config.yaml
num_key_value_heads: 4
intermediate_size: 1024
vocab_size: 4096
hidden_act: "gelu"
rope_fraction: 1.0
init_std_qkv: 0.0231
beta1: 0.95
max_grad_norm: 1.0
decay_shape: "pow"
final_lr_fraction: 0.0
train_tokens: 561500000
max_steps: 8568
Each number is 128 + 32 x the weight over its row's rms, rounded and kept within 0 to 255. Layers, rows and columns count from 0. Numbers have three digits each. The size before them is the row's rms in percent of the matrix's.

# layer 7 MLP down (transposed), 1024x256, rms 0.0296, rows 630-655, columns 128-255
111:100117131154088150157136141126138131134097086148083127169180185136135092152154167078118158124141145170161133115136128167084110132118133188091072154175108193127182090134139153125124099166125141133168126163101142127150091136168141088173074097137150091125062086127160124136073127120118146154123102146109137051141080097148150104189123109125194105164072187100104144082149128064101114140162
092:130053119119102169127095162140138120097155086118153123152142079077157114154152208106079146089128164096119134116075173046112088100132077114085151101122177149075142165186102121169132141118083165105160129106198052110084134058162131177136124152092143154128157131138125124123091119125110064175081186096156103173125138141140169125104129148090129100086176095104182097140138110148143121095150
106:093156125131057147146141190128181093151147094169126103123058167126130113159112128179127150095130165036118152137080099147120103117123135097091145147123130149134139134106113128130081027144151090197088092084093194092097140092107139148142126140109124134161090101111140151098137132142149162153191147064158141147179127164086148146158148086120168073139158161110131123120131126134146102117146
098:134134120122123131145133158111168161092133115180126139152137105132104114199090160090085123156125104105169108141103153079159200084182084141103068081149129105161125114141136151123104121184132096048189086141110087087130153092129068142103107144104139129117148100126109114122167054171095086165088122118122160127084121098135084115098130154179062155160073102153168079157115159085114145082155
092:120091116174080100131123106091135181144182130113141165125130174145113118117120138119134131140104106104083079142177170152089107121145155095104140118058146181143095139194108146152159116113148155109180062144196141156146165079156104165119140139166137082103207168088144073123129156099142139135121148091167179128098055172091138093119112139085111116092126077086153121117125132121150173162123
106:161112169082119115176087128077134087181137165085145110127105123106084119127158154163090155105134117118129125048029162128175120151116100156081118130132136118169101085115158166131161140129153140150130135125109183148128083110120069154182161183159117128180081107106169151130161161148098057123127136184129083166180069108125133145078098126122134123187095104104167151137117120187090154069138
112:113148160083068141198147147127125179115125194111104145118114126095157070184085098170121121141133124122118136160111167141136140136080121133140061120094129093145128130123068170160146129132103141142113101159151130165130170135107112172145173107183145140112000138128146097094145123167092138089163122131151099119110131119095187141090073165116152066175076164164201118119139112155137160158154
110:135113166159171111118066147155113094177160091174081153140153123178154136157117161087121159091157148119141070104111156139117101152142157112113104100130085115134164151219147096093134104074110093151084120152087111154152091133179130125161144156081149158104090146177127115083133078082122091145148134168020112075091103123112158134114098118133189116092118093149108129151090166152142152140069
104:126097084168130113081160099116156165143181135141156118134092148083148115136094126137091146130162102117127142131167126109148135173161201126148111075153121141110118117118129169127124122122097183109100144155084174125090103152106154180185131111157126094151155178095105111169174152083156152070094125108162071162192137110142163165115082048082135115184168112128121178143146168115124140079189
104:134127115152097111085142088102127117118099141120165134175140155110114124154093091091128093075083174135142083124130156119140132100145136127165108135087100119071121057116144131100156173145153148199118158129144035194081180142134124130083127126129063114167084125092148122091155134140160102174135125133147129173130098177145090105140131109127169108142076142125167078141167113073127127130160
097:097137136157095130079100131181118105183128153118129142086104147114136110162120084085072134083050141101168092154129089067141132080101164160168105184144130137109079152111145148044125123142175170114098103130121161141140138111149072132130128129085116093158097129130060176174117092130090144134152151111155109097187134135120159133137076069155135124113096164135151131158048089148088124130138
086:121155129153091184126115153167103149139179067151152153135050127052109148134121108135085159157126129128148078062114101172134077106131163069122159130114128100112211051179090080164080152159070167080133143140124166088098155141163122095060127183128088153105156097122181119136130139108158105119124107122181088179104132051056047121118140114144128110123182112151094171139162121110095172132157
096:161097160090111164135141032135119165073142107127124115136142190104168086154216128110143107077124141151085121173114142163128118134137120173115107115160152137115115127159121142183109133150129171093150169107137150124121099100114130159097104128172097104172156103124141108107121131147127134111104113048139183104160177089130131152194071172142113151146178146122102160167141114134167118166148
089:142098097123168102121082079126135128096101124165087180171096111099119098074170183116116105118121124113129110166166064129145152090132103222176123100120094122170077125168111122203098153165202155096099116078168130167125157080117096116033182152119105098145114077086096125159122141137117107119123088158145115144097126098146168179164121122159150171086128097149109057134101078137144174147093
093:162135096082158106121111128183130140127159133153119128131109154154113183143165110102135060111177085113099095141151128129090074076141168126165074111146117188112153136120086194132143123110116175097170089098104173088135124101186165144100116079101111073132158107170078099128153096144085154120127101117100132143104160192137191094118108127097177149139165114109096143135086130099095171168133
107:121144077127134169149133107082167121132073110079139136107079110125149086106171090136127125155134161142117172126101124084129079141095141139105182103137145198115147146085073146126108208120131145076110085120127178127136099189133122143140209192166113141082148181169083143097113129182121173073066152116094109114111131103154134166111139131088125105116121180103109123104176118109101143116073
110:127114138084128090164109194201151105128122052152086131183171124117131101135157115062141173102165114153104188164127132116112134116101130106178122127143118141105090128152154147108109111049119152131152128098147103132154106160111083102143113115137102093177125144119133174166123101122202104089119192148151154116105126179175172162099138177066116123122088150076087121168099098115130135061091
110:212148139110173081203183137141063156121131118113152102116135116127135114137116120147072120112161141092116148131111104040110110122097082122117141160079132133149109117184149179163156095144135086090156165088060115050096130047145100174131139093065129136112135072101136140174106180153094176160181108117128109138165139095176061140144117099176140153146121200186131106108139121132157137079119
104:157164166152115095110167121122149084076109172171201097127133083148095144119166106134101162140122166084147220074087115070110121148110118086174155181100143106113119188108099155152100101104183064123140100062117163122107079117149117115113122122100189112066085114115112179129147126118083114136109088087115092037132161140188151095144176110103089096170125145171159128081124185128105090097153
098:177113131092170146138136099153159145155138147104144082169102156144089139155147131166143193129082165097150118163121169171080067122097146135113125150154146136113148128185078119128185125200119097168157181129116129159102108155125051080166064103144083097134151132100073093138160142076159071082118111126134121116140133066160115110124137105121231156109110116133146151075081111126099125186088
089:108123195099171127170106107202132125139092179083118153155106183093088155134148142151110097146142111153121155123131119133111125120143142160150122104125104113110120120128167140209161092160157093128102120099117077128112111099087126180158081092141136101144117161137097175095169116175176154075101092140131134100120135121084105108134186115127113054062161094115126086142125136194162159115183
098:133083103188135150115126130091134101096124100143082147106132147106125147127151101141189126183159107208124117142116115117137173106127121087119107153113141111157146163171167081082144153118101073148121134081124143171114083178140161118170130047111121160151105135124092111075141108126073105176115124130178200155101183172118119156127152117084153142185098135098120123119154150135153198114132
091:083152116101130152137060134101150173109148111139141143143174156128103130130167118131136140058168089154121138105163129088120125147017129101152111117130171170154134146161124067131120163149122171111111150159134190121143119166116178123074120103101130098127247150149140145108100209149144132137107184119092133129124071094135178165087141127064111120061067183130102145146136083085139077134170
111:149166131098133117126143130138110112117147100116143116098124178205125079161111140169145111079163084119147139129105088153097058153120114102092128188102134166146111144060133145168173161185122113137210110143158094178123125150177042158164160127104121058172135185072137142113115165117078120176174099141136093159093119157105118109099125114168119121074191080151090198181137116148118088104091
098:118104113158145114128082143080138169134131122101161145110162154150097191116140083103130126101071168113091174118129169163106087102060109197098094122073121067073134160139129108105157127126110117139127130081113142196100113135180074165160186075159101101128125100122093182184170112176116173143160130149141120084110164135142133091125143112162155068178149205110162171188142109119178088136094
092:150082175177153130150098089168130087109111167119055097128190077122125141070135112118130167071184135130131166092138113129138124107168154125102073123091109117159129207114094122074087122131071071101198141077135086126188166104091146160179117127098115156128152133128120136121088161125130169170134154165121101151131142111095094151136146146108137180106163124104136129079133140130153096151116
# layer 7 MLP up, 1024x256, rms 0.0407, rows 631-655, columns 128-255
099:114124162086109050136098101167144193094080092112141119156108147142097091132106128120110104138158140160103099151067144109142125174141119154095144135076119130077089071107111087133168169133092123122078117091143121143157129135088134106103135183109074175061120159115153128161157126091187088101157171145121106099130156147136151149120186114071115144125151142129132103130141121129176128128155
105:084101049172165162165083174142162114127188054127088136160120118138101144201196137144130152138169141151127183148134126111117143115098128167116100134127134096127180108130189154183163193119155126137134137155139156085139133107129098103117075149149109147074062078101134167151130127158128166105094132143134088121105141086142098051127113136151094084134099120160141098142114126108052188154092
103:131125133141118101109130066110064161134120102100187073116086162089150146148154105192134115126113119180084151187128124117100119119083081172175165076095114173123105137142136160151079169105124144121128125092128187113134158171156131156180121122129111104105121154126132178087103138122124100132096190130066133144132115141118096123079139175163121181118111162071118119096102122166151109145143
093:063120072117107169119142113060101156174125168089188124108138024184158119139046130137128113137128089155134111149124088145115175172159097095054146114116124125098104136118166115105103107105156091124097130120156080182093152119115118184117087083142127109140116145096050107059166122121164131138087126177154109101093125115147196039098098146111163178088123156119127132129165175129148144119115
102:131152107094168108161068180148159141155163149149123058152129146186131098088129090172125150141126140125100149151135133172163148145141110139114157135139167090109128111156057094141092110105103137108084155179155112148160147165175107084090081179141121113115159150143154176164105153160156083158181120107074150136176149179137128078140163128105130081127102101127110093135137131116172134110198
112:159191098120195107108123155111124130179124078093153117140109171116127120164201188192112133141158103134083139140106097132123169120142122140114146135116144177164176137101102119084185064132187093101085129136138120097113140085138156113081132138203166171099160118073157189120123183071142141167168111115101114134107065167128144112193135085071150121215086120128152206154151109141151119136084
107:157153089136080181159140151079086107158130138125148151146126102144174139143151120169142135144092120168125164109137204139186143164121181201159119062112086090095109159085160153047120126090130083131101126134135146123198104135100120115171150104196111159122100150161137097094125106079134151130101105051115172037111158114122225113160161139108134132167081129166154146114121132112132170178113
107:176111170147105075135110133111132134142141089129097113171122160107142102136142115103124088110136171151125118146122175116111101122107144122103195088093150171150102156165105107145139171184125111109135155106124079124151183071152122141094052117118175156160140131130064106142075143137135172114185092091102163131152089120127170159094166213128101127113215099106135165155101179122143108128074
096:143183109120157145127128127097169111091068121130126117103183178090164068113143151133093131136157171178107171145131094156131153135059139136168153136114135162029121141102130179075120136128078158071213127118130203144109105110102162104134148112153082157108186141111139143116101189131124142164083185163166091090190126117151151138115135165172079114132082108100118109132099149093110145139114
100:139167074098153148103105145085083114113126127146130140104130101116099061144139111105170093136171073080180135133131114071141101148102159180155133152126133151075185077143161071126113018153097145161142121141162187207125110095133159079089134128154136133111112112113117151118068165121150121140079125111101151095147118141211117168099163149055107166108236158112141151101153174086127140159139
088:130126134104125086153049166107177167125149126140142048157149161152137089109134085155119115075117160066116129113153106130156131176105167126101181056166132119141158104183158105132182166114151089143106106134136135143147115112092078076170089188134164145061145106135078061143169141132095113166201103131163145092066138142109138124080125161082097110165191149087131112144082156137078119149120
095:101138095139171127126137101111103155184109058126090092093081098152142158194168125084143156107140168161128167122159120142091086138119145099125110121150138144138119082149131103152133082061136125117125142169150144189173068098176067164124110108125108057062170111067148179157139126173075128155169162129106086154170131125115135118141107140178131167149096184143133146097191080147159180122094
093:174137165147101061070097099124125114125135120140145122161173137117178095123087140084136131170148111113118124132126112163115143153133156118149151125056143147176124135144100170111005110111134115096121116186147142081103147142113110127154108109108078094201111131154213140064136141159113177154125121103111121130129150075125172128116160108105141175090123186148141138098212125115121092161195
095:109065148117156145124089097112103107053131106132102167169097180145140158118120188119132152132096175109098079114101159112152105097129131117069149113225163127111130164152183102120154127112145109147136155149074173099086108159136112098135163156117108151103129144106117144129155148181067104061140106070169114150123123101140121125144140180129115189073145118095157121136180137077164140093136
113:114111159134054087097152099107158108174106133105117107121133147126100041121175134142102130149109166104109097117111150115132206140145145182121127111155117135102122106194150156114170200144123096080074083097087120110100132124113151146125122167143086082104116098105117137098138169144107120055159180177110132136130125135133172175097136140107124100127123083148101131099087131077136133078122
109:151164117155106157132116128154102157157156087129128100143059118101192127133128170111110178179165122084056057135171116128097131077134118130144126158193123085094057067150115107073141090126113074086119124156175138087156125148130124145127154095053093113095145163152114135143127130129117141110131044132084154137066111179176134096157181151130094148105163151137109131079125094144131144125126
111:134101117086130086144119107136118125089136107118133163086135138188175093101119148133140208132171089116131111143110120153154126149104121126073096133129128135165175157143107077126143141116115158112177090153122163086131116099163129178107078161105147100179132109065134136121153067081117136131132169156151173125150174129129067159146144074089095167217147172114135147119159141118128118139124
109:130118109087145184115151159155078144143101082093159112133118121177130158063149135125177110079092095060115048188150082114097101152114089127144108133138111174106073109193130069088164149114105146121165079169152123099169128119111085108145160149125099091154170092148114082175161132126117138157140169079092146149155131179134153142114094122167127211098155076151107175123125095063132144177143
102:144172062126153093100165138158161162101175096147179072116107107116154134147117099162132110113129084129128143159108133061079126124135128084131086061153117111082179109042146146105106155169140124089119135178102167118093139095095135145115169180099170180097134090103108115092142094110076157180116103140158115162178109123166107109119141174095111146164128125081129121121118180118113111173115
092:193168134081164096155102139157116199135132114156111103070107143131093222220121069141172192118102083126130139122102162154147115121103102142112153113121087154093077138082116107131181080138084155097096097114173149095084132133167103160164168079116078106110113097123104152085101123116166120148143120135122172166133199196130106096086144162110097176125202099105068147137089070139116128140166
100:130174119145177113073197130131121150183140117160077171106112128142118192147169125153152160064126111144100095148143167085086137140132088125154130082118178137179191140054107125069115123175144110136108145138114151112116103079103073060140081132137120136171096124073084163120090137131108099115125112100169108102117141153096137169114123156122159109195071153128118110139154151169118124186133
093:085131133199110074068183150111084106117175125125138147161132109190103116139168100100083134146148170135176097173196176154065089115143124096117124153185132139125117132204154050060107061093132166118117160207186143138161115162112099174112117148115138097129163141091128135140139163169114078118122183123091095146099107134165129118083137074113077121085171141114128169129160081112172113177164
101:131120135080213147063148192165053104125129128169129128090131170161104150142112066175085114193071127118125155123085119142090085155092156115155174155117170092133119100149088094083161174127078072136112156108108145139127178137166049094091097099196092155113152138074094102144163147144144088156177084107131049153111161131155113064136153075120125159085184099130148149128131094130124142097165
100:123165172108223098109173136179129150095091116138082086137143115133087119154090145125157159134151135090115081125149165092133138136175166121168083165141088165091082130174126105159213134174179120132143100139095096114133098136136111142116136118163118151200091123100085125139102103155157058131112151153139082162113171144093090092122178075181138074088145164079099124111099107115055127159154
092:107148081046091155146084150122116120130155128114137152100120184100144154119154137094111104092125101132118128163124159142119134048160133071076086160107105112228076070139183148131095158143125221130106129141138106166087147099100113133115145131142085109214124139111159073073103161128109154129159187127159126107106084097084119114095113131140168123112094112095122135156153110177150100144136